config.yaml
n_layer: 8
d_model: 512
head_dim: 64
d_mlp: 1344
norm: "rmsnorm"
norm_eps: 1e-05
rope_fraction: 1.0
attn_scale: 0.125
tie_embeddings: false
init_std_qkv: 0.0294
init_std_o: 0.0365
init_std_down: 0.0421
schedule: "wsd"
decay_fraction: 1.0
steps: 7973
Each number is 50 + 10 x the weight over its row's rms, rounded and kept within 0 to 99. Layers, rows and columns count from 0. The size before them is the row's rms in percent of the matrix's.

# layer 2 MLP up, 1344x512, rms 0.0424, rows 590-593, columns 384-511
093:45 36 59 54 58 47 53 60 49 41 52 32 50 39 43 57 42 51 59 44 41 55 49 41 48 67 60 59 54 49 48 46 31 50 56 51 52 39 55 41 52 41 42 34 57 33 53 55 52 49 73 58 59 36 53 43 66 45 63 56 40 46 50 56 55 54 44 54 53 34 61 65 42 53 45 44 42 52 67 47 44 49 56 42 55 51 39 55 83 59 67 51 40 42 60 53 46 39 49 45 58 54 42 57 46 32 47 60 38 44 57 46 52 62 48 49 47 56 48 29 48 52 42 58 37 63 57 72
086:74 42 49 49 40 56 38 67 40 32 60 47 56 47 56 43 65 45 62 43 56 46 50 48 44 64 41 54 35 67 51 61 42 51 54 64 55 30 61 45 44 42 43 58 63 52 59 47 51 54 70 35 67 39 43 50 43 58 31 48 45 41 37 29 60 41 55 68 45 69 62 55 54 56 62 52 41 39 62 47 29 33 48 56 29 67 42 50 44 63 40 60 49 54 87 60 61 55 51 74 51 56 40 76 43 66 43 59 45 61 48 43 52 54 58 64 61 58 32 37 44 52 32 52 59 47 35 53
103:47 69 58 29 51 58 60 50 48 36 55 22 75 39 43 46 69 73 61 50 43 39 45 50 67 41 39 59 48 57 46 73 46 44 53 44 40 38 50 55 38 53 54 52 35 47 42 48 63 47 46 64 61 48 45 49 18 66 53 48 60 63 68 64 68 63 52 54 48 46 44 44 59 57 52 70 59 55 72 26 51 55 52 53 46 38 63 48 59 24 48 59 34 53 50 67 49 42 42 44 61 44 76 54 48 45 47 40 47 58 70 45 44 56 48 55 46 45 51 54 51 46 48 51 50 36 48 35
086:56 53 50 70 63 45 33 46 62 34 45 40 36 62 49 54 41 75 53 78 63 42 50 52 53 49 56 44 52 57 44 49 56 54 50 52 53 72 46 46 68 58 43 53 39 44 35 49 65 54 53 47 51 57 51 40 46 59 65 47 54 66 59 45 46 43 61 50 38 59 41 56 58 71 37 43 64 58 37 32 73 41 45 56 49 36 37 61 46 51 40 42 55 54 57 37 45 61 57 58 49 60 65 31 53 35 37 35 53 43 58 58 65 44 52 66 34 47 40 53 62 58 60 55 45 47 54 57
# layer 2 MLP down (transposed), 1344x512, rms 0.0422, rows 590-593, columns 384-511
094:44 46 64 49 54 43 52 55 54 41 55 42 49 35 35 51 35 47 53 45 35 45 54 40 50 68 49 56 61 49 54 40 31 49 56 49 55 40 64 39 52 37 37 46 64 31 45 54 44 49 65 57 56 42 56 45 64 50 54 56 43 39 52 50 57 46 48 52 48 35 67 59 36 44 53 48 41 45 59 45 49 51 60 43 62 58 35 51 69 62 57 49 43 51 59 48 46 39 42 44 61 51 52 48 50 28 40 56 32 48 57 41 46 59 49 53 46 54 47 28 57 50 44 50 44 53 39 62
090:48 55 35 54 52 50 45 35 49 61 59 51 52 41 38 71 66 43 43 46 38 68 66 53 44 38 44 50 43 60 48 57 38 61 35 45 61 60 71 66 49 32 58 46 52 61 57 52 51 41 49 38 61 43 47 45 29 50 62 24 45 42 41 52 44 52 50 62 51 39 62 66 52 81 44 33 60 44 48 52 39 43 63 60 46 40 39 49 50 66 51 44 51 42 56 47 63 25 52 52 44 41 37 51 39 52 58 50 40 50 39 45 49 59 47 53 44 45 44 60 60 46 28 36 47 58 80 47
102:39 67 56 45 34 47 50 49 44 42 57 38 69 42 47 55 57 64 57 51 53 28 51 65 64 59 57 62 42 63 47 62 42 61 60 55 44 38 49 48 34 48 50 41 43 47 36 54 42 39 59 53 66 40 53 52 39 58 52 39 53 48 75 57 51 50 52 41 40 52 46 43 65 54 35 66 52 58 71 29 48 66 44 58 45 29 53 57 43 30 47 58 30 52 57 52 51 60 51 63 76 54 71 48 52 53 46 44 40 45 57 53 44 48 40 55 34 45 56 58 50 54 53 60 58 44 54 41
093:45 63 52 67 60 48 28 57 49 26 55 36 40 58 47 43 48 71 49 65 54 36 57 49 55 54 51 43 56 37 47 52 53 45 49 55 45 53 48 40 59 56 42 60 46 40 45 58 54 63 55 60 48 39 52 72 37 53 56 43 56 48 58 52 55 55 49 44 43 57 46 46 61 47 37 45 60 50 31 39 40 48 47 51 63 60 42 65 51 56 35 43 50 45 44 38 56 48 64 49 55 51 61 53 58 46 35 47 62 47 62 46 47 40 55 53 37 51 51 49 53 62 53 31 56 43 57 49
# layer 2 MLP gate, 1344x512, rms 0.0418, rows 591-593, columns 384-511
086:50 54 42 69 51 51 45 38 63 64 45 64 56 29 35 61 59 42 53 50 46 69 64 41 35 52 60 38 44 45 57 37 35 68 39 51 71 57 61 65 55 49 54 43 51 53 48 56 60 50 36 37 56 38 46 43 32 68 58 29 49 44 56 55 47 47 59 60 64 52 57 39 44 65 38 42 61 39 41 52 50 41 60 50 50 43 41 59 45 61 50 28 52 46 48 51 53 37 52 51 40 39 54 54 47 49 47 56 47 59 28 56 57 55 51 50 43 37 52 79 60 40 43 44 38 58 59 45
101:37 59 49 40 71 52 39 50 75 50 37 44 59 50 39 44 64 39 46 55 53 63 52 48 64 52 61 45 25 50 52 54 55 48 53 48 54 56 48 65 53 49 43 42 64 52 55 47 58 60 27 55 46 54 48 44 31 61 56 50 43 68 50 52 63 79 62 54 40 56 50 52 35 66 58 54 52 45 42 42 38 56 39 34 52 63 37 59 39 43 55 29 50 54 50 54 45 51 37 61 33 47 52 39 50 34 38 71 66 73 60 55 39 53 61 60 55 69 25 42 49 40 32 54 61 41 44 45
091:46 54 45 40 59 39 53 57 56 57 34 63 54 35 30 51 41 51 59 48 54 55 44 45 57 62 61 58 32 69 52 44 40 68 35 53 61 61 48 53 43 54 42 50 62 44 37 66 70 51 53 45 47 43 37 49 59 38 60 55 43 39 36 66 55 61 43 40 50 65 44 55 54 60 53 60 54 56 47 63 65 48 52 54 60 56 49 50 45 51 53 35 44 25 52 76 57 48 37 51 44 61 48 56 64 51 53 68 43 60 52 39 58 43 38 54 66 59 44 51 35 46 41 50 63 46 45 60